Weights of a small GPT-style language model, trained from scratch on English Wikipedia.
Architecture: LayerNorm before each block, no position embeddings, biases, tied embeddings.
Training: 605M tokens, 2308 steps.
Each number is 200 + 40 x the weight over its row's rms, rounded and kept within 0 to 999. Layers, rows and columns count from 0. The size before them is the row's rms in percent of the matrix's.

# layer 6 MLP up, 1024x256, rms 0.13, rows 0-108, columns 64-127
098,190,175,269,151,198,144,241,267,227,191,221,212,248,286,182,167,247,209,248,164,237,202,257,177,135,205,232,258,249,158,166,205,229,168,233,246,183,193,166,271,201,240,218,114,219,215,147,155,241,205,213,266,194,145,214,165,200,210,152,153,138,193,237,275
100,151,154,238,213,228,248,242,155,252,251,189,186,254,183,187,243,139,154,217,193,259,191,184,295,200,208,188,180,152,223,289,185,225,173,213,265,297,151,164,197,233,210,128,259,196,214,234,156,308,179,279,214,204,211,250,110,146,199,161,236,202,221,284,180
095,224,139,216,118,179,178,200,242,274,184,207,204,236,222,251,170,135,150,147,176,181,144,230,219,284,157,142,170,205,159,236,304,220,159,190,225,247,197,182,229,147,146,207,233,170,237,176,175,118,216,219,253,155,165,213,177,169,205,191,191,172,222,215,151
096,228,176,184,240,240,204,197,147,193,257,236,255,224,260,196,234,187,235,232,164,156,158,198,192,177,229,244,216,160,200,164,174,224,163,159,280,136,166,179,268,148,150,204,197,280,176,144,207,86,162,239,190,188,224,203,160,164,211,264,139,188,170,217,249
096,161,180,183,183,182,188,186,258,113,162,166,242,178,140,106,264,178,156,182,146,159,157,177,270,174,190,117,183,207,242,173,194,260,243,226,230,270,228,196,186,217,217,189,218,145,228,151,189,272,248,190,189,248,236,208,196,200,149,170,204,155,246,190,141
104,198,293,177,142,256,201,238,257,180,125,221,220,218,138,238,159,132,223,199,198,149,174,160,252,184,167,166,252,227,253,260,242,147,196,263,214,239,253,184,235,257,238,152,182,225,243,253,207,278,246,144,241,210,164,156,182,202,230,153,142,152,179,173,243
098,239,308,179,232,169,209,117,217,194,175,194,223,234,264,178,164,176,247,197,230,66,193,205,142,189,199,207,155,184,188,181,160,203,122,179,205,187,189,216,176,202,230,231,299,193,172,252,215,228,238,210,250,185,216,210,227,233,161,181,185,182,133,228,175
107,213,157,253,171,192,198,256,232,274,247,154,177,232,254,163,220,164,174,191,202,194,254,239,253,142,162,197,208,132,191,196,194,215,224,182,193,206,278,149,194,200,107,223,199,245,223,165,153,163,259,228,124,202,145,148,139,220,193,161,194,224,204,230,138
105,244,137,221,211,166,155,160,217,224,215,226,286,180,147,285,211,186,248,247,189,203,195,132,194,268,153,183,174,183,145,257,192,212,170,163,228,192,197,257,199,202,276,224,220,236,210,183,205,167,147,151,223,200,162,125,177,169,173,220,136,223,177,158,142
094,179,309,165,248,242,181,189,175,268,210,196,243,212,184,208,164,206,176,148,194,151,225,193,143,192,236,193,84,267,209,216,134,174,112,283,231,225,210,222,181,167,200,175,268,159,168,147,187,172,199,284,265,181,250,188,216,218,231,179,161,219,188,186,265
109,214,240,229,258,240,255,255,203,228,178,174,144,171,166,243,245,231,205,169,263,188,212,215,243,197,239,211,267,182,189,233,207,184,149,153,207,109,168,203,292,172,208,193,177,212,175,211,170,284,275,136,213,185,240,223,201,141,157,76,267,171,224,178,184
108,218,204,202,252,257,162,173,163,254,138,248,189,161,173,213,186,217,135,216,249,194,220,212,193,251,300,170,209,218,247,203,331,213,217,164,232,139,214,211,161,162,209,167,170,153,198,230,190,234,104,230,239,175,219,258,230,242,212,144,282,202,231,200,263
096,187,156,259,166,251,183,152,145,179,128,197,194,252,163,166,205,150,178,254,182,226,186,231,228,195,208,202,123,221,205,222,216,113,199,241,217,174,216,162,246,219,205,248,147,206,180,269,237,194,236,214,240,202,225,165,132,274,207,255,175,203,236,235,150
098,194,145,230,195,196,220,129,134,169,148,238,234,223,270,186,160,252,180,212,186,211,239,231,188,162,155,129,239,162,199,150,233,200,157,196,183,182,179,248,218,237,259,195,209,223,192,188,229,303,211,155,191,187,189,199,178,229,259,213,168,149,127,154,222
099,165,214,266,172,236,280,158,227,222,258,250,199,197,178,175,170,341,245,191,180,156,159,138,178,215,209,209,181,232,242,235,181,174,330,195,232,223,200,194,185,182,219,215,210,113,204,146,225,175,179,182,180,200,106,128,216,197,278,178,157,174,152,242,166
097,242,140,179,131,188,191,172,206,139,108,197,199,234,173,271,165,234,282,233,150,202,280,209,231,237,189,168,271,202,208,200,193,232,217,213,142,209,222,196,206,181,167,228,169,140,185,230,148,253,238,182,169,174,248,212,202,176,162,201,255,250,248,174,155
108,190,189,169,134,160,212,150,227,219,167,214,209,193,170,242,232,208,274,243,202,252,201,173,248,221,282,175,119,225,186,182,267,195,174,194,209,260,159,165,143,228,177,175,161,158,244,144,256,208,224,218,278,220,208,154,193,159,242,231,216,139,237,123,148
104,239,184,239,239,199,234,270,194,168,208,176,239,194,183,190,143,176,179,225,242,226,204,256,173,156,205,181,204,274,218,235,199,117,209,188,173,275,147,194,179,184,205,196,190,204,106,141,194,288,190,253,202,175,197,243,133,223,157,286,175,180,157,299,213
099,95,209,205,210,267,201,230,175,220,194,143,222,221,237,190,202,179,222,226,145,194,245,180,218,189,198,207,137,190,199,120,204,231,178,215,161,217,180,197,213,214,201,153,215,229,121,172,205,163,155,218,209,229,165,219,180,201,183,152,188,124,169,301,191
102,205,215,174,223,167,253,200,197,145,232,155,263,177,199,217,225,205,176,176,156,167,243,158,256,240,168,224,170,145,226,201,236,147,289,215,151,217,216,164,219,183,123,209,220,154,211,240,268,196,239,148,219,206,179,196,173,272,181,176,180,147,218,193,189
108,285,220,159,185,181,148,226,242,183,217,191,202,200,167,239,261,155,171,188,172,227,207,274,178,214,214,250,155,198,305,213,108,287,191,158,179,167,149,172,196,139,278,157,165,200,277,74,218,229,199,192,240,148,220,126,172,213,179,152,167,213,217,247,165
092,191,189,108,168,214,243,168,187,237,186,302,212,188,200,174,244,204,226,201,177,192,247,190,151,221,269,212,274,157,202,259,170,176,195,238,200,212,234,236,132,152,220,244,196,169,174,155,171,157,181,141,193,186,182,203,192,232,229,195,196,218,199,221,232
100,146,231,185,220,208,237,213,200,219,151,199,239,196,134,154,187,185,220,81,170,215,182,130,233,244,178,276,279,213,197,236,189,159,205,254,186,192,243,139,162,190,204,152,173,210,213,211,146,178,145,270,271,279,183,248,181,141,221,100,251,168,236,191,181
098,227,245,226,160,190,263,162,215,193,184,184,233,252,151,155,224,255,228,273,197,242,151,228,193,178,272,287,190,202,227,86,177,145,272,216,188,222,209,238,186,257,166,243,237,151,187,158,204,188,206,248,232,204,201,186,249,210,233,182,173,168,153,200,191
100,171,194,251,190,205,133,256,215,216,178,205,193,147,166,209,133,167,191,296,232,116,217,174,256,214,214,189,209,211,213,171,211,215,215,222,119,136,190,154,238,199,208,263,225,186,216,187,217,231,178,142,149,215,199,193,174,261,166,146,214,159,188,224,165
095,190,251,194,290,165,223,246,149,215,229,239,137,217,118,163,176,237,221,272,226,298,180,168,211,218,145,156,205,157,304,176,169,216,161,166,187,318,210,188,232,217,168,262,159,116,167,173,290,216,188,192,222,278,146,184,178,290,228,197,220,200,221,220,166
102,198,161,196,189,190,275,252,163,207,160,184,207,209,215,165,202,192,193,232,319,236,177,204,147,252,203,168,248,243,183,221,202,154,167,219,247,136,216,152,182,204,224,212,269,154,194,238,223,139,268,264,274,212,172,161,265,191,259,271,230,252,194,217,165
115,159,197,199,185,184,167,223,141,220,222,200,186,227,126,269,106,177,207,204,121,151,267,182,201,242,192,235,217,208,203,244,247,184,161,105,226,134,213,211,211,196,167,236,222,239,184,189,98,250,154,262,156,154,200,190,100,199,234,174,204,131,229,203,170
100,258,138,242,194,180,223,191,182,250,173,248,168,203,175,203,189,265,245,189,186,150,217,114,142,158,192,204,234,189,174,259,199,202,196,259,112,249,138,204,97,151,219,172,185,213,263,115,240,158,169,217,189,184,214,234,208,267,228,200,203,303,189,183,218
096,193,227,231,184,188,197,182,256,232,204,159,160,232,183,203,206,261,225,186,154,195,194,267,189,198,272,216,232,221,239,156,173,229,206,203,174,178,188,198,160,175,170,295,179,147,222,182,220,178,240,264,294,144,214,179,230,264,243,193,159,224,202,152,256
102,196,178,196,202,178,208,140,199,160,174,241,218,176,207,253,222,176,132,157,148,109,237,180,241,207,204,148,196,124,287,282,243,167,264,210,187,207,162,161,128,205,155,162,199,185,211,141,268,226,215,185,156,205,176,224,95,252,216,261,187,254,228,215,251
095,153,191,163,241,209,186,194,146,192,204,209,187,80,250,285,248,216,203,177,254,194,221,193,203,256,263,175,243,248,153,249,211,219,224,203,161,276,231,241,106,140,250,188,143,236,190,166,212,197,205,169,185,180,226,198,182,257,203,200,223,178,279,163,206
104,133,177,283,258,280,158,202,176,241,148,203,203,223,237,270,169,119,205,177,186,171,225,172,201,191,239,199,193,249,195,222,214,233,119,217,133,217,177,206,159,162,189,284,161,226,159,212,143,258,250,210,135,145,194,162,155,192,190,231,251,244,244,155,180
099,254,122,217,262,324,206,262,160,199,167,275,191,229,197,226,174,177,301,167,179,231,193,230,197,161,200,219,242,207,188,258,212,155,172,221,217,195,207,261,125,174,89,257,190,235,190,272,231,159,247,225,218,129,152,199,271,205,206,209,156,169,258,184,236
104,202,221,302,268,177,196,190,216,209,222,204,212,212,163,214,113,232,151,207,192,138,227,141,257,148,206,231,152,192,200,216,262,303,172,139,210,208,142,188,168,194,265,197,185,204,211,177,139,258,234,188,245,240,161,215,242,200,179,238,237,204,144,195,190
109,162,165,137,109,218,201,184,289,232,197,203,201,200,242,158,207,139,230,183,160,241,231,213,179,172,214,184,238,208,180,258,139,193,209,216,185,180,209,215,196,152,188,303,214,191,166,223,184,285,224,206,252,174,220,226,223,165,245,235,194,149,265,294,143
094,158,152,197,184,264,165,299,207,127,237,196,285,228,177,207,180,156,265,211,160,152,204,230,194,223,206,173,218,138,231,228,167,163,191,136,231,182,253,281,185,219,256,298,242,178,214,178,208,169,197,227,185,144,249,137,217,179,245,164,245,194,171,156,176
104,241,183,226,187,138,266,197,189,255,148,197,219,123,178,177,195,223,227,206,169,231,220,174,185,133,226,254,147,184,153,194,195,152,171,234,178,231,195,283,282,204,234,149,203,173,233,234,246,168,164,230,257,157,246,205,246,203,229,239,239,239,218,214,185
114,205,178,186,138,119,195,152,206,224,187,253,222,203,183,246,248,220,266,184,164,186,187,171,198,164,215,281,265,195,182,160,148,176,212,138,220,101,223,170,240,266,251,213,227,120,204,276,192,201,205,92,161,198,199,239,221,250,185,257,222,182,199,300,131
102,252,250,242,256,238,210,216,216,229,221,150,213,245,186,132,123,251,163,114,116,153,132,232,182,232,254,281,185,156,147,193,207,221,288,226,201,118,198,178,154,211,192,270,249,164,173,169,234,210,202,237,250,219,199,251,201,190,181,206,76,225,180,190,249
101,201,176,157,223,140,213,181,246,209,226,193,197,196,147,175,184,178,126,165,215,205,296,147,206,276,211,213,163,197,291,211,222,241,209,152,221,183,108,214,240,200,167,173,150,201,194,248,101,243,151,208,222,200,189,114,184,152,196,222,157,164,174,224,155
106,84,169,189,165,240,227,126,236,214,179,208,199,281,182,210,221,153,197,182,220,238,156,226,161,141,139,171,151,203,149,245,199,221,208,193,130,225,179,142,219,246,206,134,174,180,195,161,208,144,318,203,158,182,141,121,196,183,195,248,205,271,223,191,272
097,229,248,253,286,297,139,185,219,232,211,160,193,177,224,196,169,165,153,204,242,189,286,189,209,195,186,176,176,149,141,232,222,251,191,238,214,210,199,165,247,212,232,181,234,205,226,174,250,199,149,149,192,151,214,172,272,277,195,244,215,221,196,136,293
102,202,169,228,231,250,144,196,152,264,152,190,166,179,236,200,131,148,226,218,256,204,258,186,190,198,215,222,190,172,177,225,201,290,111,186,197,200,232,230,244,251,250,250,196,208,185,180,176,142,254,142,196,190,177,138,197,271,193,163,203,226,173,234,183
112,271,195,288,195,200,204,243,233,233,234,191,163,183,177,287,177,225,216,184,223,260,199,201,204,170,205,160,285,261,133,200,191,190,193,197,161,146,194,140,164,187,169,200,232,142,165,177,187,182,216,195,193,222,255,171,217,139,228,222,220,233,181,221,147
101,190,160,208,154,166,207,217,157,167,225,245,186,153,253,223,216,216,211,172,192,178,181,176,191,181,302,257,265,153,200,226,237,260,169,191,233,245,168,255,183,199,253,227,235,153,243,203,275,275,266,262,160,184,209,242,207,140,198,222,207,154,230,251,215
105,256,192,152,230,175,246,208,173,128,181,186,233,168,288,240,254,162,202,223,193,144,153,254,203,190,170,180,144,213,189,234,214,139,172,221,195,220,242,176,251,233,112,141,138,230,198,207,231,183,182,248,209,204,236,292,257,291,247,191,226,227,166,207,155
103,218,135,216,171,212,246,273,130,242,156,161,205,275,230,200,275,211,195,169,229,231,95,204,209,154,255,171,149,181,215,204,186,213,194,204,223,178,174,139,174,233,157,180,173,171,278,148,186,206,173,244,173,172,128,139,189,189,315,170,233,214,185,215,185
097,171,169,156,191,214,147,195,234,94,234,224,162,193,194,192,246,238,252,241,241,183,206,183,208,239,234,187,252,161,227,188,213,211,190,104,145,195,175,202,118,196,244,193,148,222,196,194,222,194,206,250,244,139,118,203,267,168,226,233,171,192,257,133,231
100,161,131,156,221,246,166,212,155,209,198,206,215,173,203,157,177,161,194,212,242,184,258,179,200,278,283,159,173,254,226,213,108,187,204,180,230,172,185,166,180,206,213,213,207,173,205,136,219,201,200,214,210,212,202,191,271,216,162,262,188,128,231,195,176
105,194,143,182,164,227,167,220,201,223,164,164,189,159,165,227,167,254,172,193,166,228,148,279,233,206,248,224,215,206,141,218,193,204,252,199,186,185,225,268,195,135,235,243,238,242,205,236,131,236,195,140,257,250,185,216,169,132,196,205,140,228,192,189,180
100,216,170,131,207,255,329,201,203,198,168,182,207,90,253,266,234,153,236,220,262,244,214,199,190,223,167,73,228,180,218,247,133,223,235,225,194,173,234,202,265,242,193,203,188,206,124,177,104,202,134,223,182,238,220,145,207,234,218,174,214,235,163,239,177
103,180,279,249,133,161,167,268,218,222,202,229,254,254,163,230,197,225,184,126,190,215,154,199,277,267,242,192,201,171,202,262,178,211,201,173,203,198,186,195,150,233,208,124,166,228,243,238,159,212,201,184,246,295,155,140,234,170,212,191,163,165,158,159,145
096,224,181,225,157,240,255,232,187,150,196,209,234,245,180,218,246,149,179,116,123,166,152,240,145,300,170,193,172,141,187,193,243,151,198,271,214,147,179,245,125,78,187,173,228,222,208,155,202,175,213,255,225,210,211,191,226,227,244,169,193,127,177,191,208
105,158,173,251,156,233,245,254,241,235,239,218,211,179,239,186,162,232,187,172,269,213,272,158,226,192,184,177,174,141,245,202,238,151,162,156,256,257,172,294,261,244,206,162,175,186,177,159,195,183,242,157,275,163,137,185,135,189,161,249,209,235,302,221,170
098,216,225,233,136,255,150,192,251,222,240,215,144,297,253,213,166,247,195,229,168,211,240,229,278,188,156,215,212,221,164,243,258,205,186,201,250,153,246,165,263,139,173,185,131,250,180,251,199,236,215,188,169,274,155,183,189,231,156,240,224,164,130,253,226
098,165,129,191,181,169,155,203,196,164,214,144,283,240,198,185,174,188,103,76,173,177,184,290,220,245,196,157,289,245,192,215,215,275,206,281,226,144,194,246,218,219,185,253,185,205,245,157,176,155,232,171,200,137,320,179,257,271,229,226,157,227,214,149,176
103,168,259,230,267,226,172,78,155,271,171,194,202,205,213,206,173,195,139,143,252,124,227,208,186,215,204,209,215,231,217,176,205,240,118,212,166,229,178,187,244,166,175,162,168,189,223,210,200,103,172,231,199,195,205,184,195,137,176,180,239,173,134,230,197
107,239,168,173,230,241,202,166,198,241,241,301,249,240,199,192,227,199,227,243,210,180,210,202,238,196,227,240,203,194,181,112,126,210,213,217,219,212,166,170,186,218,195,164,161,205,353,207,184,187,240,171,180,200,201,181,192,187,281,108,179,202,195,259,204
104,176,202,242,142,206,255,184,203,190,234,198,120,155,234,205,193,196,239,228,213,278,176,235,178,233,197,160,236,172,255,214,206,199,226,264,276,242,219,218,256,212,226,238,267,160,219,146,181,226,134,200,289,197,146,258,179,221,228,231,181,186,204,205,197
102,188,206,200,246,265,179,223,207,169,256,193,235,225,249,219,287,288,240,186,254,232,165,172,189,218,189,218,223,161,194,273,174,238,222,165,128,172,179,179,213,198,213,149,176,183,137,143,220,180,196,294,189,271,157,173,280,279,180,182,248,85,197,171,265
097,229,218,235,204,227,210,175,232,213,162,150,168,170,189,200,225,221,181,230,237,223,147,182,235,223,100,234,150,201,193,214,250,169,198,195,182,127,182,113,104,230,163,163,186,205,219,193,187,226,144,137,281,120,154,199,220,151,217,155,148,244,151,110,216
101,201,154,189,228,183,292,235,190,182,187,254,218,210,157,214,195,130,261,161,218,182,210,189,228,179,208,266,149,89,175,202,210,239,142,225,95,266,208,210,229,255,233,153,236,237,152,235,198,182,119,129,197,200,196,151,251,216,191,223,214,214,211,266,225
099,178,137,165,206,149,197,230,195,130,240,179,137,217,175,217,163,208,208,248,246,196,105,298,178,188,185,237,194,226,201,233,210,149,298,216,286,197,204,213,199,158,230,144,138,174,264,189,87,207,198,154,241,159,192,193,241,222,147,165,169,208,196,202,101
098,193,190,146,145,190,176,190,244,149,162,277,179,275,141,181,238,238,197,146,160,243,211,260,228,253,171,215,243,205,262,229,206,126,201,189,169,178,117,207,212,269,192,262,260,175,200,152,198,149,221,214,256,220,207,204,176,235,163,148,171,178,183,179,229
097,167,253,205,137,192,154,229,231,171,272,169,217,226,186,208,312,50,117,156,135,260,242,252,95,201,145,201,287,255,166,226,199,272,230,202,171,236,237,198,219,211,178,253,313,207,186,178,139,228,174,216,172,187,202,242,148,214,223,197,221,153,232,199,200
093,162,144,188,188,170,135,193,226,187,259,170,127,302,207,198,215,146,230,174,168,210,273,162,207,236,196,238,156,212,183,203,209,163,120,174,198,162,273,212,219,144,198,216,186,183,227,221,209,232,209,203,255,142,186,205,152,188,245,185,199,213,229,195,226
128,163,213,223,105,157,216,169,159,153,198,214,251,210,219,225,146,172,243,176,207,162,232,232,123,193,259,140,195,153,264,268,204,153,147,183,211,208,204,161,231,164,164,183,214,160,141,202,193,190,277,204,260,222,192,283,178,187,182,198,212,240,242,187,180
103,226,232,193,236,203,172,239,155,141,224,186,214,123,187,194,215,273,256,118,173,252,217,161,120,189,188,146,256,224,189,181,183,170,173,211,203,179,191,182,162,161,179,178,135,304,185,210,189,204,200,262,206,173,131,134,225,168,162,198,186,127,216,250,282
102,201,245,215,254,200,253,193,137,188,198,245,259,150,209,227,178,216,243,168,201,179,106,120,182,135,207,231,128,200,264,269,208,204,199,282,223,206,215,222,168,180,192,222,165,150,216,227,174,211,160,164,261,242,180,178,215,234,190,208,158,189,230,109,177
094,205,236,154,234,158,177,203,173,193,181,224,293,185,251,161,135,183,231,219,117,241,227,266,211,170,254,238,231,205,182,145,248,219,195,178,184,185,184,167,202,207,192,246,170,272,185,149,238,171,262,208,159,219,200,202,208,209,185,221,220,172,208,225,172
098,105,218,276,140,135,199,207,251,177,171,264,167,183,205,173,183,212,209,180,147,187,161,204,170,239,179,237,252,222,152,243,254,222,166,228,213,192,206,248,134,179,262,180,179,187,184,228,236,141,211,191,322,206,194,143,179,224,286,148,186,259,257,198,166
097,199,202,158,244,240,257,226,188,114,177,248,194,211,210,226,230,206,279,207,174,173,177,192,223,167,165,164,251,190,223,217,223,275,185,185,263,247,218,164,235,179,127,200,235,221,195,180,185,195,193,190,219,239,183,247,172,223,96,231,166,137,207,181,187
097,201,205,230,212,131,191,176,181,304,278,233,210,227,156,155,177,177,220,231,236,222,136,207,185,135,139,163,187,229,189,155,176,207,140,210,218,151,258,236,167,185,201,216,232,243,180,221,201,142,215,164,210,208,256,247,230,158,233,193,182,212,218,175,152
099,221,263,201,191,175,138,210,137,174,130,270,176,228,141,230,193,180,203,192,173,148,203,161,178,139,204,266,234,154,204,174,150,171,226,172,167,178,193,219,254,302,198,161,174,293,208,178,217,292,229,214,253,170,194,214,250,213,285,161,150,228,208,161,218
105,156,198,198,202,137,199,206,239,250,129,163,190,191,234,225,219,179,179,235,195,188,149,150,205,246,215,264,145,189,254,156,246,221,188,279,153,267,222,167,229,197,232,235,190,138,249,177,188,192,189,169,278,229,93,269,229,222,217,128,239,206,218,216,255
097,213,182,262,178,198,194,161,254,203,233,219,245,240,159,197,217,179,217,193,275,201,214,240,146,247,129,185,182,166,205,270,136,143,136,197,177,145,243,236,209,219,212,167,184,220,230,177,178,256,245,192,266,195,233,247,165,106,210,253,180,201,128,223,222
097,155,198,212,177,250,199,185,153,216,200,234,210,188,180,171,283,202,292,192,235,257,165,259,249,101,260,165,281,183,214,211,213,209,253,141,249,156,136,257,162,217,242,132,139,262,212,219,212,192,277,191,178,207,149,175,172,194,245,215,176,208,213,216,264
092,233,265,203,171,167,146,181,232,249,215,216,146,221,190,175,208,130,225,209,201,176,244,223,197,219,182,190,225,233,148,131,230,256,212,219,187,138,137,252,217,205,238,264,243,200,217,183,175,178,136,215,202,77,159,205,186,292,164,176,232,192,225,175,303
099,249,207,191,130,99,216,243,210,93,188,237,133,234,248,186,207,241,148,177,235,140,185,143,242,202,167,215,182,250,226,177,199,202,195,266,204,226,230,100,188,181,165,141,162,165,222,262,243,215,218,236,153,212,228,245,232,213,253,203,240,208,189,246,124
089,228,203,184,112,174,201,168,215,241,255,160,169,266,207,136,173,241,116,195,152,226,174,227,188,176,244,138,243,262,192,180,214,168,201,262,211,112,236,136,141,213,215,198,267,205,156,168,165,191,201,246,215,237,195,195,212,221,177,202,207,230,203,255,143
103,147,144,227,190,226,222,214,176,194,204,260,199,160,187,224,160,109,296,169,246,229,199,135,142,230,258,164,183,198,194,166,198,223,200,255,215,159,183,188,215,246,137,244,166,128,261,176,197,214,223,165,155,182,237,178,201,240,158,201,240,249,155,194,194
100,182,225,206,189,199,198,216,200,166,158,117,249,234,183,209,199,198,257,146,204,209,240,258,185,209,222,225,212,266,213,253,301,180,239,198,162,186,152,188,245,223,238,202,214,228,133,267,168,275,236,195,127,200,223,235,238,233,270,226,235,221,184,187,213
103,247,177,233,231,213,232,179,167,279,246,205,234,189,187,165,203,134,194,102,221,141,225,122,219,233,227,232,184,183,234,305,236,152,263,159,247,160,186,197,179,262,238,211,247,239,185,192,175,184,239,269,177,201,198,138,206,216,235,187,217,185,180,207,195
096,195,261,295,181,184,220,226,171,191,140,210,165,212,125,176,181,173,158,261,198,153,211,133,236,249,251,155,166,223,118,181,201,172,194,116,185,211,208,220,220,184,160,228,132,188,275,248,198,246,316,186,164,207,219,173,222,194,255,221,211,254,165,262,214
103,200,226,205,170,223,146,230,258,166,217,260,134,272,175,190,193,168,151,201,257,212,133,237,187,168,215,240,191,216,256,226,269,208,222,240,127,226,212,185,264,214,231,210,126,205,194,218,97,193,285,180,222,232,306,189,203,129,230,204,207,171,247,171,246
101,205,131,237,221,192,174,234,215,120,176,179,186,203,231,208,193,174,219,182,170,179,241,173,201,213,102,164,228,221,204,188,183,202,239,170,251,191,173,230,191,185,160,189,180,238,277,199,146,191,203,184,210,172,228,244,214,210,180,163,251,144,158,200,166
107,173,164,211,283,163,192,134,221,172,139,315,167,225,193,227,150,231,221,139,154,197,222,168,217,187,158,205,129,194,164,219,171,200,139,163,157,201,227,157,182,173,212,134,189,199,194,145,213,204,202,252,155,221,122,217,116,220,199,150,217,180,173,208,191
096,231,194,202,157,220,155,239,179,219,116,173,114,208,181,263,162,115,207,164,213,159,251,173,171,196,263,170,208,212,198,259,237,209,217,255,216,233,222,181,208,157,174,128,183,200,271,168,205,211,218,174,181,207,227,233,167,224,217,232,227,217,76,146,196
098,192,167,169,258,135,164,224,228,209,157,205,198,266,187,144,254,165,230,223,195,184,106,234,249,205,257,239,178,178,268,208,187,189,231,208,180,206,212,262,180,212,221,161,208,241,259,238,261,247,139,203,244,171,110,189,213,219,156,147,152,178,199,204,213
093,206,187,187,173,228,231,200,258,210,209,230,231,224,194,208,178,158,162,154,248,262,187,184,328,234,233,146,169,149,182,172,196,169,197,194,228,263,127,164,205,177,192,195,165,206,278,152,187,130,217,156,243,229,225,234,165,224,203,242,205,335,210,170,308
093,226,281,216,191,225,186,136,169,218,198,223,190,225,272,196,252,224,216,151,215,151,232,222,260,266,205,192,216,135,216,226,193,232,196,225,160,225,217,239,218,272,207,159,197,222,144,134,166,169,194,163,188,242,159,208,171,186,166,167,166,194,273,187,216
096,299,185,193,159,247,160,194,200,237,190,229,207,274,207,277,230,182,90,127,186,214,164,203,210,264,219,248,207,192,147,147,282,236,240,140,240,145,238,237,260,161,181,188,213,173,239,256,223,233,220,205,245,158,230,204,161,252,209,194,174,179,151,214,221
098,160,163,297,203,145,242,211,207,227,205,279,166,194,177,201,230,197,216,253,161,274,161,174,190,144,254,206,208,203,266,213,171,235,145,245,155,222,246,226,223,217,240,145,213,199,278,212,197,224,239,207,268,199,190,221,260,131,189,262,194,117,167,168,166
101,188,216,131,187,185,159,197,144,207,192,228,233,252,186,209,263,151,204,227,202,165,97,259,158,162,205,175,190,176,143,180,204,196,215,221,133,279,140,199,253,223,161,143,218,283,173,226,218,184,173,182,226,193,184,231,247,226,181,206,250,306,161,230,212
101,178,122,143,266,232,170,195,266,206,215,222,188,183,187,152,238,219,247,233,166,268,208,188,186,239,223,203,268,229,185,249,224,181,145,194,146,201,185,140,229,85,258,165,258,215,212,180,251,229,158,221,143,199,176,227,269,172,186,254,154,156,248,255,215
094,199,205,174,188,165,261,188,198,246,236,172,205,248,205,262,166,198,237,190,173,156,223,179,212,193,224,262,218,211,173,206,259,183,186,210,194,165,265,243,221,197,267,154,211,235,191,158,249,81,199,211,199,206,199,193,178,203,249,226,185,207,139,197,218
102,236,147,209,202,231,193,189,205,153,203,265,172,181,117,234,208,285,163,184,233,178,189,227,142,234,258,217,261,262,186,198,214,167,189,193,137,284,206,210,140,216,235,117,162,140,201,170,219,221,114,159,200,194,190,131,154,228,195,200,134,237,202,184,170
099,189,209,256,232,188,238,167,112,141,125,219,205,230,211,205,163,103,234,136,289,237,200,247,238,268,266,187,166,180,143,247,188,232,278,192,235,160,189,134,233,176,166,219,217,222,190,149,202,206,194,155,189,179,192,192,199,227,210,165,212,155,255,148,180
101,122,176,223,219,178,181,185,161,198,158,183,168,249,158,260,189,183,159,181,146,200,208,244,260,164,189,212,281,208,248,224,222,207,272,215,170,227,126,189,147,242,204,176,195,197,153,131,277,187,208,166,192,165,242,197,188,118,131,202,303,213,252,181,133
102,247,151,261,163,208,217,243,235,189,127,261,254,198,181,105,190,212,185,180,246,205,224,260,120,167,218,211,223,264,185,214,238,150,254,252,163,133,167,145,232,226,233,180,230,191,204,225,300,188,227,191,220,215,147,233,229,129,208,225,215,260,139,195,139
097,216,148,261,187,159,199,126,221,246,178,233,194,118,180,206,257,235,199,216,175,222,159,205,192,162,197,254,165,252,196,276,153,291,212,251,169,173,192,186,232,173,143,186,165,190,144,180,271,180,270,197,93,170,157,221,170,267,230,223,240,216,198,158,163
097,240,192,192,191,183,188,207,122,148,109,227,200,268,229,173,261,194,116,139,248,171,280,190,222,199,216,178,190,232,171,78,245,218,196,149,278,296,127,269,176,190,193,244,185,173,213,137,194,182,214,183,154,197,201,199,168,185,286,261,176,133,192,217,233
105,186,142,166,227,163,177,233,146,199,214,170,206,144,144,179,222,186,218,219,274,173,258,101,209,190,164,241,225,140,252,220,185,238,191,145,178,210,190,189,195,137,167,198,291,243,183,143,150,197,185,202,192,176,202,246,257,307,145,246,177,201,195,159,155
108,195,191,148,157,192,165,215,146,205,227,218,120,176,213,275,228,142,226,155,227,177,246,201,258,221,187,196,134,137,178,220,214,186,265,204,218,177,146,139,205,228,191,287,221,182,224,177,249,235,174,228,210,144,226,227,213,194,218,163,206,271,260,213,186
100,198,186,228,165,241,201,174,181,203,206,137,199,197,186,198,223,113,223,220,147,189,233,192,226,148,228,187,216,234,237,186,176,179,154,161,143,174,186,198,199,213,231,147,198,218,154,195,247,198,237,267,185,147,193,141,170,176,177,157,155,204,156,163,84
099,192,240,182,201,201,188,224,229,156,203,114,235,183,194,288,196,197,159,245,159,184,188,190,160,261,266,224,175,273,141,188,189,132,210,252,297,176,148,247,162,225,113,225,217,246,152,212,199,160,163,177,232,234,187,164,135,285,215,256,214,211,203,188,209
099,158,224,196,158,208,226,194,130,228,184,200,221,244,129,229,183,155,214,216,226,203,189,222,224,245,166,164,181,186,188,100,173,221,203,240,237,186,252,154,189,147,181,161,195,183,225,260,138,175,218,180,158,180,227,167,188,205,157,205,184,140,168,242,242
093,237,239,148,229,213,179,226,200,205,168,189,156,191,162,221,206,168,218,204,166,234,227,236,248,213,248,318,202,273,169,219,226,235,189,208,203,198,192,163,236,182,198,186,150,267,235,206,200,197,190,228,144,247,147,192,182,192,210,206,165,234,224,190,168